{"hidden_size": 384, "num_attention_heads": 3, "num_key_value_heads": 1, "intermediate_size": 1536, "hidden_act": "gelu", "norm_place": "pre", "attn_scale": 0.0884, "bias": "all", "learning_rate": 0.000889, "weight_decay": 0.22, "lr_head": 0.00545, "schedule": "cos", "max_seq_len": 768, "train_tokens": 510700000, "dataset": "wikipedia_en"}
Each number is 200 + 30 x the weight over the matrix's rms, rounded and kept within 0 to 999. Layers, rows and columns count from 0.

# layer 4 MLP down (transposed), 1536x384, rms 0.0381, rows 1382-1400, columns 192-383
195,184,190,192,233,181,150,188,200,246,187,242,210,240,176,134,207,214,223,180,208,191,119,179,228,154,209,189,180,155,188,162,214,239,175,159,199,194,193,234,149,217,188,188,231,217,228,198,176,221,170,201,189,218,156,198,186,205,225,181,236,181,246,203,145,204,235,187,228,236,177,188,177,240,209,245,223,216,179,260,195,159,224,242,196,185,175,219,184,273,196,196,227,167,168,189,192,187,241,242,198,208,186,206,162,163,237,218,219,177,223,246,209,216,143,170,186,193,191,181,244,173,204,239,226,191,214,198,240,193,143,223,256,184,200,216,190,229,193,177,178,204,146,182,169,204,185,180,212,252,256,189,242,200,205,135,217,186,212,237,242,145,250,146,176,170,237,227,241,189,200,185,228,190,195,176,185,210,229,243,180,207,204,233,168,162,195,207,198,219,255,210
222,228,213,194,158,146,192,227,202,163,197,218,177,182,161,193,167,198,266,214,209,236,197,185,206,242,229,199,144,241,203,212,182,170,155,222,170,171,195,170,190,193,238,222,167,240,231,185,209,251,210,241,171,167,177,226,206,190,230,202,186,218,181,223,268,222,178,189,272,169,174,182,206,237,130,157,252,212,190,163,253,183,215,215,191,194,254,153,209,194,211,229,229,176,215,200,110,266,173,175,243,188,263,187,186,212,171,176,212,208,189,183,231,265,269,205,198,177,223,226,166,184,210,278,158,204,211,185,159,143,168,166,185,200,220,199,189,255,205,178,205,188,140,156,200,210,178,245,214,173,229,204,207,206,183,249,182,227,219,238,158,161,164,143,189,192,206,189,271,257,157,174,168,211,195,250,173,243,197,169,242,187,182,214,232,195,191,146,172,178,190,170
212,129,191,199,210,159,213,236,154,171,192,174,240,216,227,202,205,176,155,205,230,244,162,206,208,199,156,209,136,141,175,210,203,163,209,172,206,200,185,205,192,233,235,240,171,166,201,166,144,223,275,226,172,207,212,237,215,213,200,200,227,206,170,198,205,158,198,225,227,214,168,208,211,181,183,231,198,209,222,201,190,183,192,175,161,185,225,171,180,207,179,221,257,230,221,222,203,195,145,173,180,172,214,154,187,209,223,171,219,208,185,227,166,164,195,243,189,236,191,177,154,200,175,195,171,216,163,204,236,277,212,201,186,208,189,165,150,210,167,263,217,183,176,196,228,171,247,192,178,190,199,186,209,208,184,235,196,240,202,193,216,164,205,231,193,192,227,200,213,243,246,203,207,223,214,195,210,209,211,190,202,160,150,231,218,176,165,182,205,228,260,195
193,149,199,195,174,202,197,195,194,159,173,251,235,220,190,196,246,183,198,249,250,217,207,253,216,210,206,186,198,224,183,222,213,201,141,214,257,179,193,180,212,216,200,157,177,185,186,265,196,167,169,254,128,169,176,171,152,220,139,218,187,174,196,152,166,164,205,211,205,266,234,209,282,208,267,180,230,163,187,222,227,205,233,203,225,219,239,223,197,185,237,255,179,182,212,178,193,254,201,188,168,261,250,198,182,184,178,250,186,180,181,249,179,210,177,157,159,227,194,194,162,172,223,182,219,182,156,206,173,217,194,182,167,152,172,226,190,167,173,236,199,188,199,227,263,237,250,182,214,219,198,179,219,184,168,222,169,170,191,214,197,252,185,209,227,230,211,228,255,211,158,185,253,183,233,192,246,162,174,179,212,148,200,203,238,228,228,207,154,124,196,208
175,190,224,181,221,196,199,197,166,187,201,219,227,179,251,197,165,159,218,138,160,167,186,184,172,246,208,213,214,135,197,165,211,261,182,211,187,195,203,190,215,210,199,167,180,213,228,196,189,214,171,219,240,229,232,189,226,169,246,192,199,169,194,190,212,190,176,230,263,223,204,174,236,180,202,134,200,187,235,177,201,228,161,233,191,200,155,222,153,166,184,138,197,217,227,189,136,225,155,175,208,190,177,167,205,218,186,166,206,211,208,211,243,199,199,237,226,219,177,179,197,238,189,195,208,153,213,226,207,222,190,162,196,171,261,199,176,166,194,158,221,250,208,219,172,188,142,183,204,205,207,169,191,200,202,191,191,163,180,260,195,240,210,196,225,231,199,155,159,183,273,163,190,170,175,179,197,204,236,180,237,173,165,219,167,220,169,208,232,194,179,214
182,214,185,153,169,185,247,190,193,221,190,163,225,217,184,188,206,210,188,192,195,213,197,204,158,186,189,241,191,182,174,224,193,199,172,176,206,180,212,208,221,192,241,147,259,170,195,190,191,177,169,266,196,217,220,146,172,195,246,134,248,150,218,206,219,178,251,158,238,201,184,197,207,246,238,236,200,193,181,180,194,203,218,169,157,197,186,178,189,159,239,224,209,221,220,207,202,132,191,136,222,227,214,206,173,183,196,210,172,179,210,244,231,182,157,237,210,222,197,175,216,168,179,189,177,233,224,185,246,178,235,226,186,197,170,210,184,258,224,236,212,224,208,200,282,197,198,264,181,206,197,241,251,212,192,189,215,268,166,153,244,220,220,184,167,212,176,181,185,176,213,232,231,213,175,204,189,170,163,237,140,190,185,211,243,190,197,226,270,204,228,189
197,190,175,188,181,194,202,190,212,202,225,263,181,204,129,177,199,147,164,187,224,195,148,233,197,212,226,177,166,175,207,205,158,214,198,216,244,186,223,226,223,178,208,255,206,222,203,223,119,189,212,221,189,195,188,187,218,253,227,146,208,203,193,231,192,207,240,188,201,222,245,182,192,197,211,206,234,232,213,202,171,208,226,223,183,205,205,190,208,223,228,220,174,211,244,163,179,184,161,180,203,249,204,230,214,194,206,197,192,155,176,183,226,204,173,210,147,189,192,197,204,196,202,230,216,223,225,196,237,216,231,275,157,220,219,184,193,215,209,209,193,231,173,238,271,170,161,235,222,221,249,210,233,208,168,221,229,190,182,176,178,165,229,198,173,198,188,200,199,178,217,234,155,213,200,200,142,232,209,150,184,248,245,252,216,210,236,226,171,209,195,179
179,227,170,196,227,102,220,228,270,193,148,200,203,216,154,214,244,200,206,168,210,180,198,192,186,183,201,259,243,204,219,191,197,178,198,203,228,194,211,213,215,238,166,209,236,209,162,217,228,217,146,152,188,195,167,198,187,177,212,187,222,272,188,138,235,204,211,234,229,229,201,203,172,126,217,166,152,195,246,231,224,182,218,226,221,201,249,197,224,178,209,224,185,183,287,195,208,195,187,200,123,186,238,225,201,177,174,178,186,220,208,186,150,265,205,185,157,232,193,206,196,212,187,228,174,172,189,266,164,170,258,212,198,185,161,212,123,195,233,198,197,225,214,172,161,227,188,139,188,205,220,246,185,215,198,209,189,163,274,190,226,189,218,237,242,225,210,226,165,238,177,161,187,200,157,231,256,198,218,204,201,80,188,238,227,199,247,202,260,203,160,234
225,160,268,159,216,180,169,181,198,201,205,222,213,186,219,228,203,247,218,187,215,191,219,206,220,172,219,226,234,181,188,264,212,239,188,169,184,230,198,194,207,196,235,166,165,229,209,202,251,193,190,175,210,173,193,194,205,198,220,230,165,216,206,173,180,196,258,211,214,239,204,215,187,199,166,185,149,241,147,221,202,201,216,223,233,255,193,241,245,156,222,206,242,224,198,170,221,177,218,216,142,197,228,207,226,185,214,142,151,199,193,185,186,210,188,207,182,174,254,166,207,214,200,164,180,184,228,202,201,216,194,166,146,191,221,196,222,206,176,232,253,173,244,257,196,217,198,198,228,185,152,205,151,203,169,194,209,178,221,203,181,257,150,252,206,207,162,168,205,214,196,167,195,194,167,201,173,265,191,173,184,149,135,163,175,196,197,166,200,169,276,178
188,193,217,200,234,203,202,240,199,234,203,190,194,220,185,243,236,168,207,174,196,160,208,211,196,219,188,191,204,226,208,202,189,126,140,224,192,224,176,236,204,191,224,207,210,214,162,202,220,195,213,195,182,231,213,152,229,172,159,147,267,171,179,198,200,199,179,126,256,239,239,199,233,137,242,192,222,165,149,156,183,223,251,125,200,193,201,186,200,244,167,221,192,214,228,228,114,200,213,234,202,146,228,192,231,203,251,133,205,172,193,251,241,178,207,231,176,257,155,180,196,192,219,211,227,234,201,214,156,175,185,137,259,219,235,146,189,176,152,267,226,205,176,192,264,185,228,172,140,182,215,108,152,121,194,179,210,156,247,185,177,141,216,268,179,227,173,218,211,243,194,198,236,158,190,176,141,204,197,185,239,145,183,191,198,184,199,221,141,153,146,234
200,201,184,226,236,188,204,144,159,175,257,179,162,176,167,215,240,205,168,207,214,216,228,222,183,188,173,186,184,196,162,248,191,196,213,204,152,184,204,200,230,225,174,234,209,196,148,203,209,179,155,198,232,209,183,139,202,204,199,182,245,170,168,180,178,163,224,191,208,189,177,187,216,185,202,188,165,151,172,188,184,241,207,184,194,191,200,205,230,262,164,222,207,239,174,246,174,240,182,202,222,194,220,248,168,140,237,234,140,237,155,229,190,151,197,178,236,250,194,210,174,167,176,242,161,181,226,256,231,225,182,197,247,197,204,151,218,201,232,232,192,222,144,200,157,217,213,186,188,249,211,201,162,178,150,219,211,197,193,215,187,273,174,175,204,207,231,261,155,178,132,195,198,222,217,253,148,231,236,223,188,155,216,202,176,248,208,200,213,232,216,116
221,163,217,149,220,185,200,163,270,235,221,169,175,215,156,177,186,181,207,203,180,219,169,188,218,201,223,228,229,196,211,190,182,260,178,211,245,192,221,210,232,220,143,247,226,194,194,192,237,214,214,251,208,255,200,177,287,177,191,151,204,242,184,198,168,190,179,207,168,206,205,262,222,185,204,227,252,182,211,197,231,177,203,227,207,212,209,181,185,216,213,195,143,194,184,134,206,191,153,246,154,203,176,205,192,219,173,220,188,203,129,154,205,167,182,180,172,181,167,206,163,202,203,208,220,195,188,236,197,275,207,178,187,168,222,210,217,190,257,124,219,197,190,164,181,220,170,195,273,241,229,139,230,218,224,269,136,142,203,166,207,182,204,204,196,208,181,210,212,231,202,179,189,205,184,237,138,213,149,195,157,173,151,218,242,208,228,206,193,159,199,185
218,202,172,224,256,213,195,226,247,200,231,223,157,190,144,239,204,189,179,220,193,157,216,187,237,198,196,206,233,226,222,164,215,154,193,161,204,176,194,184,162,188,220,168,208,176,235,216,186,229,209,261,162,220,217,207,193,231,181,245,220,235,220,194,170,178,247,215,234,201,190,204,145,228,235,229,182,200,172,159,173,238,209,156,245,201,177,227,213,201,224,213,293,194,220,189,195,180,201,175,201,214,207,166,160,195,225,178,167,226,211,201,184,182,174,166,197,211,174,193,233,200,202,171,244,132,217,235,201,253,186,273,151,211,168,224,145,201,223,160,232,230,215,210,164,212,208,182,206,213,194,272,170,199,207,187,195,263,161,217,215,257,188,192,233,160,210,195,227,178,200,212,278,173,257,197,214,232,173,203,206,169,164,169,202,151,200,210,179,194,201,205
175,205,212,178,223,151,187,204,208,208,157,232,232,188,141,173,219,216,192,188,201,190,200,160,201,189,164,215,238,161,203,170,183,188,180,186,183,224,253,196,192,167,181,234,202,211,209,223,206,201,163,166,228,180,244,247,161,205,193,177,194,235,175,178,189,204,194,196,146,203,200,173,226,142,243,185,171,170,185,163,171,234,230,209,229,170,225,223,212,135,274,209,200,130,297,179,168,215,198,214,209,196,221,200,181,216,161,197,234,213,203,208,234,188,197,222,185,198,218,190,209,208,184,228,164,195,202,278,185,208,220,196,184,233,184,181,236,234,178,221,184,193,215,162,249,242,230,193,174,231,206,239,171,181,151,201,229,187,241,214,245,231,219,207,216,254,204,179,207,190,192,206,191,212,190,198,226,192,232,235,243,40,230,199,232,186,173,277,225,188,177,174
153,211,180,187,174,194,163,240,198,173,186,181,198,257,151,241,201,160,181,186,201,229,178,172,191,208,190,150,193,274,225,184,233,238,213,235,200,198,161,237,190,217,183,213,154,236,159,189,220,193,227,230,225,221,199,232,191,179,195,209,171,196,221,199,179,189,127,242,216,237,209,161,207,231,180,188,233,185,204,216,187,150,193,182,224,221,122,226,208,180,138,227,209,193,197,208,175,177,192,175,198,189,215,180,184,177,195,176,183,131,212,206,192,216,221,197,222,173,132,222,217,213,224,162,227,228,204,193,216,191,213,245,189,260,235,195,251,266,247,211,192,187,185,240,268,172,243,218,242,226,213,194,182,198,175,200,177,163,241,203,173,198,145,193,192,189,183,206,205,222,199,239,210,206,172,209,139,191,219,211,195,180,231,219,239,195,198,206,165,219,177,210
222,147,221,211,186,240,213,242,191,178,242,165,200,249,213,232,235,195,200,207,205,214,209,181,222,229,224,230,226,169,171,184,236,228,197,175,208,229,187,180,240,185,213,225,270,181,198,229,253,215,272,205,140,203,207,238,253,199,201,169,213,266,231,155,161,205,215,208,163,191,195,182,200,214,294,194,188,274,181,264,195,197,224,223,218,152,267,194,235,214,204,199,164,158,172,145,200,256,231,232,148,236,137,209,193,151,188,231,158,158,212,210,194,192,183,192,243,163,174,203,200,205,178,240,172,207,233,191,214,177,195,165,135,203,183,212,251,217,198,233,175,202,246,187,196,169,207,238,265,186,198,167,165,168,139,143,201,178,187,139,210,180,189,173,247,201,191,231,219,234,191,224,203,178,209,178,214,220,190,185,140,183,147,181,174,189,138,178,173,206,207,230
147,186,215,223,201,165,200,181,109,215,200,209,195,208,186,200,215,173,302,141,153,278,199,188,215,173,166,164,179,225,212,200,198,218,262,193,197,212,209,142,195,257,211,224,227,162,144,190,187,194,183,170,209,203,215,134,213,214,181,181,196,178,147,177,201,155,186,209,146,184,215,206,190,247,191,202,195,229,222,262,234,162,179,207,200,206,192,152,249,228,239,287,262,148,205,204,230,180,198,220,170,201,207,173,206,196,202,213,222,217,170,237,191,147,193,192,149,224,191,260,201,259,183,217,208,216,238,224,188,206,242,196,184,188,235,164,272,156,224,190,176,215,119,179,206,152,244,195,143,179,216,162,174,242,219,186,173,191,177,285,205,170,148,198,176,169,179,175,225,203,135,232,239,229,203,188,203,227,214,198,199,141,230,237,229,212,209,166,221,173,198,198
218,231,189,157,185,167,194,240,166,200,261,165,267,206,200,160,202,162,216,219,159,179,180,157,169,196,214,165,187,219,246,226,206,203,184,160,140,197,186,205,195,157,198,182,199,190,196,222,164,216,216,190,163,206,193,228,175,199,254,165,184,154,248,226,206,205,192,238,204,185,196,179,194,138,216,189,226,220,239,167,163,238,235,183,207,239,163,228,154,239,196,194,213,181,159,222,233,173,166,203,206,209,205,163,202,197,207,178,279,177,252,208,201,209,185,173,206,257,252,194,221,232,193,255,182,216,211,148,204,180,204,205,175,193,179,199,199,156,193,200,181,227,200,177,194,188,233,247,211,176,203,195,193,203,235,178,195,147,216,219,182,157,204,112,216,192,250,192,193,214,181,218,213,236,205,147,189,234,179,189,206,216,241,165,221,217,218,211,160,219,179,225
181,188,269,204,212,208,192,199,245,217,246,189,156,192,196,175,199,220,159,209,228,179,188,136,228,187,215,160,154,250,194,190,201,260,165,228,143,250,169,226,246,250,245,224,283,195,118,226,207,188,270,162,152,245,203,206,150,222,200,246,190,148,216,153,250,214,188,205,202,213,168,230,165,127,205,181,207,215,212,224,190,217,183,157,247,205,215,183,179,219,179,219,248,220,180,213,178,226,219,177,213,168,149,200,193,251,237,194,223,222,212,166,260,178,201,200,174,167,231,181,195,246,199,212,245,190,179,178,163,190,214,178,185,189,224,217,273,177,169,204,201,208,234,253,184,256,219,174,212,204,192,201,206,204,202,221,261,198,196,221,233,172,239,194,209,195,185,161,202,178,182,194,128,195,194,220,205,131,247,191,157,227,199,181,200,115,162,254,207,238,181,207
# layer 4 MLP up, 1536x384, rms 0.0491, rows 1383-1400, columns 192-383
206,172,216,227,252,192,187,174,254,219,188,225,197,257,174,172,214,241,147,206,239,220,172,272,222,222,142,259,177,205,136,232,73,215,163,209,174,256,196,215,206,262,212,220,213,250,114,238,237,229,210,169,221,146,197,194,179,210,175,194,230,180,233,215,255,181,178,190,174,176,152,168,171,178,219,153,180,192,214,229,201,223,193,236,264,241,211,177,210,198,240,171,222,165,228,194,188,214,211,227,169,224,184,155,179,231,197,159,194,168,178,191,181,182,198,191,171,231,192,190,221,199,169,183,188,130,207,209,153,178,170,204,218,150,158,191,188,284,213,200,225,194,209,227,255,234,227,167,182,236,212,242,211,189,156,205,201,217,181,182,172,216,215,225,212,190,169,233,218,192,173,219,174,173,207,207,211,222,260,213,203,174,175,222,228,211,216,206,207,206,292,184
229,222,226,180,180,207,190,217,186,178,215,149,220,217,163,140,200,212,176,256,200,246,236,205,215,207,139,216,180,249,239,229,185,203,254,185,209,239,182,133,197,223,209,243,180,176,181,194,214,178,181,164,244,171,221,212,203,195,189,196,140,241,122,134,155,207,223,229,168,173,201,190,203,163,184,260,179,206,232,153,215,168,194,175,195,144,203,196,229,180,224,212,196,203,217,180,215,187,198,198,179,262,207,196,242,191,180,201,135,211,212,180,191,162,170,204,183,186,194,171,204,224,184,155,185,141,174,185,180,177,155,211,135,182,194,198,188,234,160,199,213,186,193,200,214,184,223,159,225,253,163,252,170,191,160,227,198,233,107,233,168,230,193,227,222,220,202,231,256,210,192,159,228,234,199,250,254,184,165,219,216,176,251,231,306,181,211,165,182,198,196,203
211,209,151,180,177,165,246,241,176,197,178,187,228,245,174,276,255,188,169,211,201,235,170,194,200,203,225,198,171,191,217,178,163,190,190,224,241,210,260,210,251,196,188,224,217,215,192,239,170,197,143,135,167,180,218,212,195,208,181,172,222,190,291,107,185,234,245,211,167,190,165,223,225,150,221,204,189,178,153,185,224,172,215,208,199,177,221,219,248,219,200,166,239,199,271,177,212,221,159,157,201,225,220,214,155,187,203,227,216,201,174,188,176,194,197,183,192,201,170,184,251,208,213,189,175,182,175,271,214,195,238,183,221,194,205,176,196,213,192,191,224,211,192,205,206,215,246,222,165,290,234,179,189,198,211,237,197,191,161,149,200,220,240,196,236,190,209,208,237,244,195,190,147,197,184,203,214,187,175,226,146,123,241,199,183,223,196,264,206,182,175,211
245,237,183,233,179,171,202,160,262,183,190,168,210,248,185,181,257,232,176,223,227,205,168,195,190,171,210,161,236,245,179,161,236,219,177,191,251,216,199,241,197,188,186,237,251,198,141,234,240,168,247,184,171,213,155,182,224,227,215,228,197,173,168,183,196,265,214,212,186,197,123,211,192,195,190,213,171,205,187,188,153,192,205,160,225,210,196,239,169,193,195,209,186,201,217,221,215,216,220,212,183,219,202,207,244,154,203,220,174,187,217,191,160,174,182,166,151,213,187,175,175,180,246,188,161,191,221,207,175,198,158,224,108,241,209,254,239,212,206,212,177,215,176,226,181,154,202,204,220,205,198,213,192,195,195,187,174,198,232,186,209,189,203,195,182,211,207,232,199,201,132,165,216,177,172,232,195,200,176,237,161,196,191,189,236,199,204,204,182,197,221,229
223,186,245,186,199,171,264,154,196,183,204,186,247,216,124,182,180,242,195,221,183,228,145,216,248,149,196,275,200,224,135,189,218,176,215,180,183,197,204,203,238,238,192,219,213,169,201,192,172,126,219,248,209,172,250,246,199,184,186,202,165,214,144,165,198,201,228,232,189,220,199,210,193,214,204,239,234,175,220,203,189,173,193,201,213,186,251,204,218,144,171,193,212,209,214,214,162,229,243,220,168,191,176,159,156,195,176,197,169,196,194,196,197,200,242,225,211,242,162,245,108,167,121,184,224,167,206,227,195,164,230,211,172,204,230,247,181,201,167,255,211,215,240,211,189,226,199,151,206,228,162,210,244,175,123,233,185,226,183,199,193,251,134,181,258,212,186,176,256,201,235,179,187,219,162,197,259,184,241,251,219,214,209,214,218,213,236,251,215,196,236,160
215,188,196,207,196,200,170,218,176,209,188,234,197,170,157,168,237,157,228,180,190,194,147,181,186,191,233,236,237,205,231,187,228,175,155,213,179,190,250,183,218,220,232,169,196,169,218,182,219,210,213,163,176,178,195,227,158,201,242,169,213,243,188,197,208,273,219,177,190,221,216,202,184,190,202,205,202,199,228,182,170,198,186,225,241,172,212,236,190,195,193,203,180,146,224,159,181,225,188,172,197,183,215,157,231,236,166,196,177,228,215,218,237,233,195,177,201,175,223,269,205,197,204,225,224,186,199,233,172,161,191,218,191,178,149,239,205,224,231,176,212,161,192,183,191,183,221,166,188,247,195,206,177,182,163,226,179,140,199,186,168,185,256,206,195,185,198,208,191,272,206,169,168,206,194,200,250,182,219,213,261,192,183,198,182,161,212,197,211,191,231,186
236,205,206,166,196,153,194,224,198,199,121,241,190,195,181,227,231,178,177,206,234,230,180,234,163,180,187,192,186,178,249,204,216,221,183,174,176,205,237,183,210,190,168,180,206,147,168,181,213,195,153,164,187,215,166,193,173,228,213,203,234,215,217,188,198,194,166,219,208,209,185,177,221,188,213,206,180,240,172,180,165,195,245,219,248,245,219,229,200,210,200,263,195,209,245,205,159,222,146,150,180,176,232,215,209,189,198,230,220,203,185,182,189,174,198,189,219,227,205,207,243,224,193,231,182,178,197,224,199,200,160,183,166,212,179,222,171,229,207,196,201,212,248,153,237,223,187,185,175,204,188,211,176,212,195,189,199,171,206,224,196,200,208,247,218,199,237,253,168,226,182,154,114,224,144,224,215,194,207,197,212,172,203,182,176,213,200,227,213,202,229,216
177,243,228,205,182,153,210,241,155,182,174,240,209,206,194,199,203,207,211,141,197,221,185,207,240,190,216,225,207,225,192,222,152,150,211,188,195,157,227,197,186,230,209,193,190,224,173,161,231,202,231,214,200,200,226,200,161,197,163,185,207,200,202,132,213,233,217,242,226,230,210,196,198,163,170,138,201,186,200,214,234,180,231,245,194,186,209,218,221,242,186,197,207,213,246,211,196,176,162,230,193,173,224,190,155,227,207,234,154,179,172,148,242,197,204,216,142,197,150,183,194,186,193,234,199,124,196,221,172,197,236,231,151,218,181,241,217,235,220,191,171,225,192,221,188,163,172,194,210,268,192,170,224,115,150,194,185,202,215,255,240,168,202,230,271,172,192,229,234,240,180,149,181,202,142,194,221,219,255,203,213,185,172,196,185,227,288,177,258,218,132,166
248,182,236,166,169,186,169,195,201,223,186,173,248,180,194,256,214,192,204,200,212,195,226,204,204,169,237,178,204,136,203,170,186,168,226,177,225,201,203,187,200,203,147,220,196,257,169,252,263,202,196,215,203,212,240,207,167,170,128,215,208,255,168,147,253,243,154,192,122,204,193,193,209,206,204,215,197,185,159,193,145,235,177,233,166,210,241,193,182,179,202,199,189,210,210,251,223,218,194,223,167,239,288,166,180,204,242,179,209,201,198,182,208,201,190,132,220,167,178,199,210,212,162,219,160,181,217,237,190,241,214,160,214,210,168,206,167,254,195,263,246,224,234,165,228,177,234,181,209,214,191,180,204,253,153,220,231,241,166,169,224,162,244,164,234,206,173,227,235,245,180,191,177,213,223,227,222,242,182,239,181,124,238,208,190,173,231,238,189,126,171,259
187,191,211,248,206,155,225,147,189,204,191,216,210,250,139,174,201,221,171,184,174,218,176,222,223,169,218,178,262,246,198,123,186,165,206,179,179,222,215,159,304,200,223,210,282,237,178,223,190,172,261,175,221,176,148,256,223,192,202,174,184,117,155,168,161,200,227,221,219,213,191,229,241,215,188,229,193,216,218,185,234,167,206,201,268,235,231,243,189,209,213,169,223,165,219,145,195,256,183,175,210,205,198,184,177,234,203,193,154,210,224,184,219,179,241,146,183,217,135,178,208,209,179,191,213,240,121,219,174,182,168,222,194,234,205,184,187,209,208,246,188,192,201,178,203,205,211,184,183,238,183,224,213,208,245,270,163,200,238,228,257,222,190,216,207,219,206,150,122,223,213,196,173,290,189,222,192,203,225,292,205,176,221,236,253,202,190,208,195,241,271,249
185,235,196,188,167,158,199,184,208,230,204,161,162,153,170,274,198,174,170,232,203,199,165,209,177,236,197,199,204,187,189,213,185,237,193,215,188,149,196,166,182,282,212,201,212,219,223,211,191,170,230,189,190,182,206,229,123,263,147,192,189,204,228,184,262,208,164,232,207,182,216,194,216,171,265,231,231,192,206,230,188,135,198,220,185,202,195,193,224,235,193,164,204,193,221,166,171,215,210,195,164,222,232,204,221,150,217,215,156,197,164,198,204,243,200,241,215,239,234,262,175,188,182,192,124,219,200,195,167,213,227,198,211,188,191,215,192,181,228,187,201,215,219,173,219,207,170,235,232,187,259,224,204,151,212,185,147,198,187,211,166,207,156,206,212,225,244,186,207,206,151,200,181,201,222,198,245,195,195,176,202,226,229,244,198,256,202,237,153,148,146,187
219,206,143,242,187,203,224,183,172,117,232,208,168,228,152,172,209,196,209,183,199,224,210,192,212,144,143,172,222,205,194,167,209,201,196,193,200,257,210,162,279,212,193,242,282,255,149,245,184,192,183,221,254,164,197,220,231,156,204,162,166,199,211,200,228,221,210,256,189,191,190,209,193,186,201,250,180,210,232,223,207,283,195,178,213,172,235,216,183,223,200,237,192,217,220,183,197,174,182,215,176,177,184,170,223,187,166,191,193,188,190,202,148,219,207,197,164,227,215,198,203,167,157,217,192,214,152,213,176,173,156,182,220,262,216,154,214,192,203,256,171,183,194,158,204,220,186,160,215,218,228,197,216,226,168,175,205,228,173,162,238,212,182,184,232,247,189,199,161,198,211,167,189,199,142,265,187,200,227,191,143,198,244,162,230,219,211,200,188,176,147,202
211,219,198,194,225,179,245,213,216,170,186,210,167,206,200,221,201,223,195,173,249,207,209,219,222,222,158,232,216,202,184,188,197,212,240,177,222,180,250,213,211,233,192,234,208,199,190,210,271,205,255,204,229,161,208,221,198,199,177,181,199,212,211,205,189,220,254,227,198,182,202,221,197,173,171,202,160,144,212,183,224,222,208,250,206,187,183,242,263,205,258,193,187,152,218,180,183,176,175,213,194,202,185,138,210,227,209,191,149,218,227,224,195,175,255,209,177,175,148,218,226,175,196,213,205,177,163,240,182,232,169,207,203,191,189,193,156,221,226,235,188,225,219,213,218,195,197,187,189,184,197,191,194,153,180,202,187,232,222,195,207,212,202,202,191,257,166,238,209,241,142,152,157,188,192,207,237,184,227,233,202,151,229,249,203,221,191,215,272,205,188,221
198,240,211,146,162,211,194,207,233,169,177,230,246,207,164,203,257,248,225,148,205,187,210,183,203,172,257,201,189,177,172,219,233,184,234,160,229,264,206,200,204,209,148,186,185,254,220,274,272,145,212,210,147,172,212,205,159,182,211,184,169,210,226,175,175,257,219,195,178,197,207,187,231,197,229,127,229,169,220,181,206,219,225,236,163,177,271,215,160,208,187,204,189,192,197,205,170,230,184,181,184,232,252,213,160,183,194,168,163,225,185,215,181,242,182,201,201,201,291,198,196,182,138,205,203,171,168,212,203,176,256,234,162,146,216,206,206,214,216,199,182,202,244,180,147,241,232,188,174,212,184,138,201,174,164,220,205,203,197,175,229,214,154,193,220,195,204,210,191,176,146,177,193,204,191,221,222,142,210,183,190,212,202,147,231,179,221,217,284,202,200,208
165,202,235,235,178,179,173,189,198,192,190,169,259,229,181,268,186,198,201,152,82,233,208,197,185,225,192,241,179,186,183,226,157,200,228,217,184,139,228,228,242,197,129,206,233,187,206,177,147,174,180,195,208,185,172,202,212,163,178,228,237,232,174,190,242,199,163,220,188,174,175,243,227,209,206,171,225,225,219,196,207,175,170,212,198,204,224,211,206,212,189,256,228,197,225,229,146,203,201,191,189,176,191,184,124,207,179,222,203,195,193,225,183,168,166,178,214,251,188,213,115,222,144,211,187,205,185,205,185,193,231,228,226,215,193,192,209,221,265,237,239,240,232,246,237,228,209,218,186,194,174,208,206,188,187,229,170,248,174,176,168,187,189,261,191,142,236,129,177,192,217,159,177,227,159,161,199,214,256,160,152,203,221,127,162,234,247,231,195,164,154,238
204,191,148,238,200,206,204,238,190,152,168,197,222,203,182,238,237,189,241,192,177,275,255,237,214,214,194,204,147,161,220,191,139,172,218,205,226,183,207,193,201,261,170,195,181,245,222,226,207,159,180,163,186,210,149,174,183,174,167,207,194,214,194,155,231,194,184,198,189,201,191,198,233,216,234,154,192,162,278,140,196,196,176,213,216,204,159,212,209,236,245,219,227,162,192,180,188,219,176,224,239,187,238,157,227,182,178,173,185,215,153,194,169,200,159,167,172,266,175,205,176,208,97,201,259,167,162,214,243,209,181,227,185,184,131,131,175,195,233,241,228,252,216,195,191,200,203,121,194,226,240,169,160,197,167,230,213,201,181,271,209,193,150,278,205,161,159,199,191,231,188,173,161,207,203,189,236,197,261,170,211,161,197,237,203,164,217,232,231,210,241,166
300,230,168,183,224,216,140,219,228,227,155,178,180,195,138,183,210,255,166,205,179,205,131,208,239,212,211,236,202,249,175,250,212,226,238,192,182,205,232,183,208,196,244,201,178,257,192,193,210,200,250,199,193,198,221,251,146,247,219,172,167,210,213,215,200,211,198,193,185,219,214,200,182,162,207,172,214,141,246,239,197,225,171,295,227,233,228,208,219,218,193,202,183,164,221,220,171,187,204,197,149,215,192,160,249,191,203,182,211,260,227,227,177,221,161,136,186,308,211,172,211,203,187,153,149,216,120,228,182,198,183,231,224,238,187,213,140,290,217,184,238,191,182,179,230,177,196,156,235,210,153,215,170,202,202,176,198,222,208,212,206,226,178,229,259,233,165,210,139,173,167,179,182,190,173,141,234,192,194,205,227,214,181,203,218,169,220,226,238,191,254,213
158,190,208,238,213,203,168,224,199,209,181,241,268,144,219,236,217,233,194,138,190,160,214,220,187,219,219,230,176,160,135,208,191,166,234,179,212,177,232,174,241,224,190,300,200,260,190,231,159,210,212,120,257,152,205,233,147,151,174,176,174,217,168,177,237,197,178,192,194,204,192,223,246,174,211,174,221,146,187,207,189,236,162,186,204,222,214,198,193,249,236,214,258,249,190,167,174,221,194,156,207,263,227,181,236,183,189,163,194,199,170,165,193,193,239,165,147,204,170,218,192,216,146,229,222,181,205,191,218,187,229,178,179,178,208,138,174,228,162,197,152,209,254,231,207,201,193,123,177,218,161,245,186,257,135,187,180,112,187,167,237,311,185,170,204,166,214,231,201,195,188,170,240,204,155,171,226,212,249,176,160,191,212,116,233,240,186,295,205,161,204,241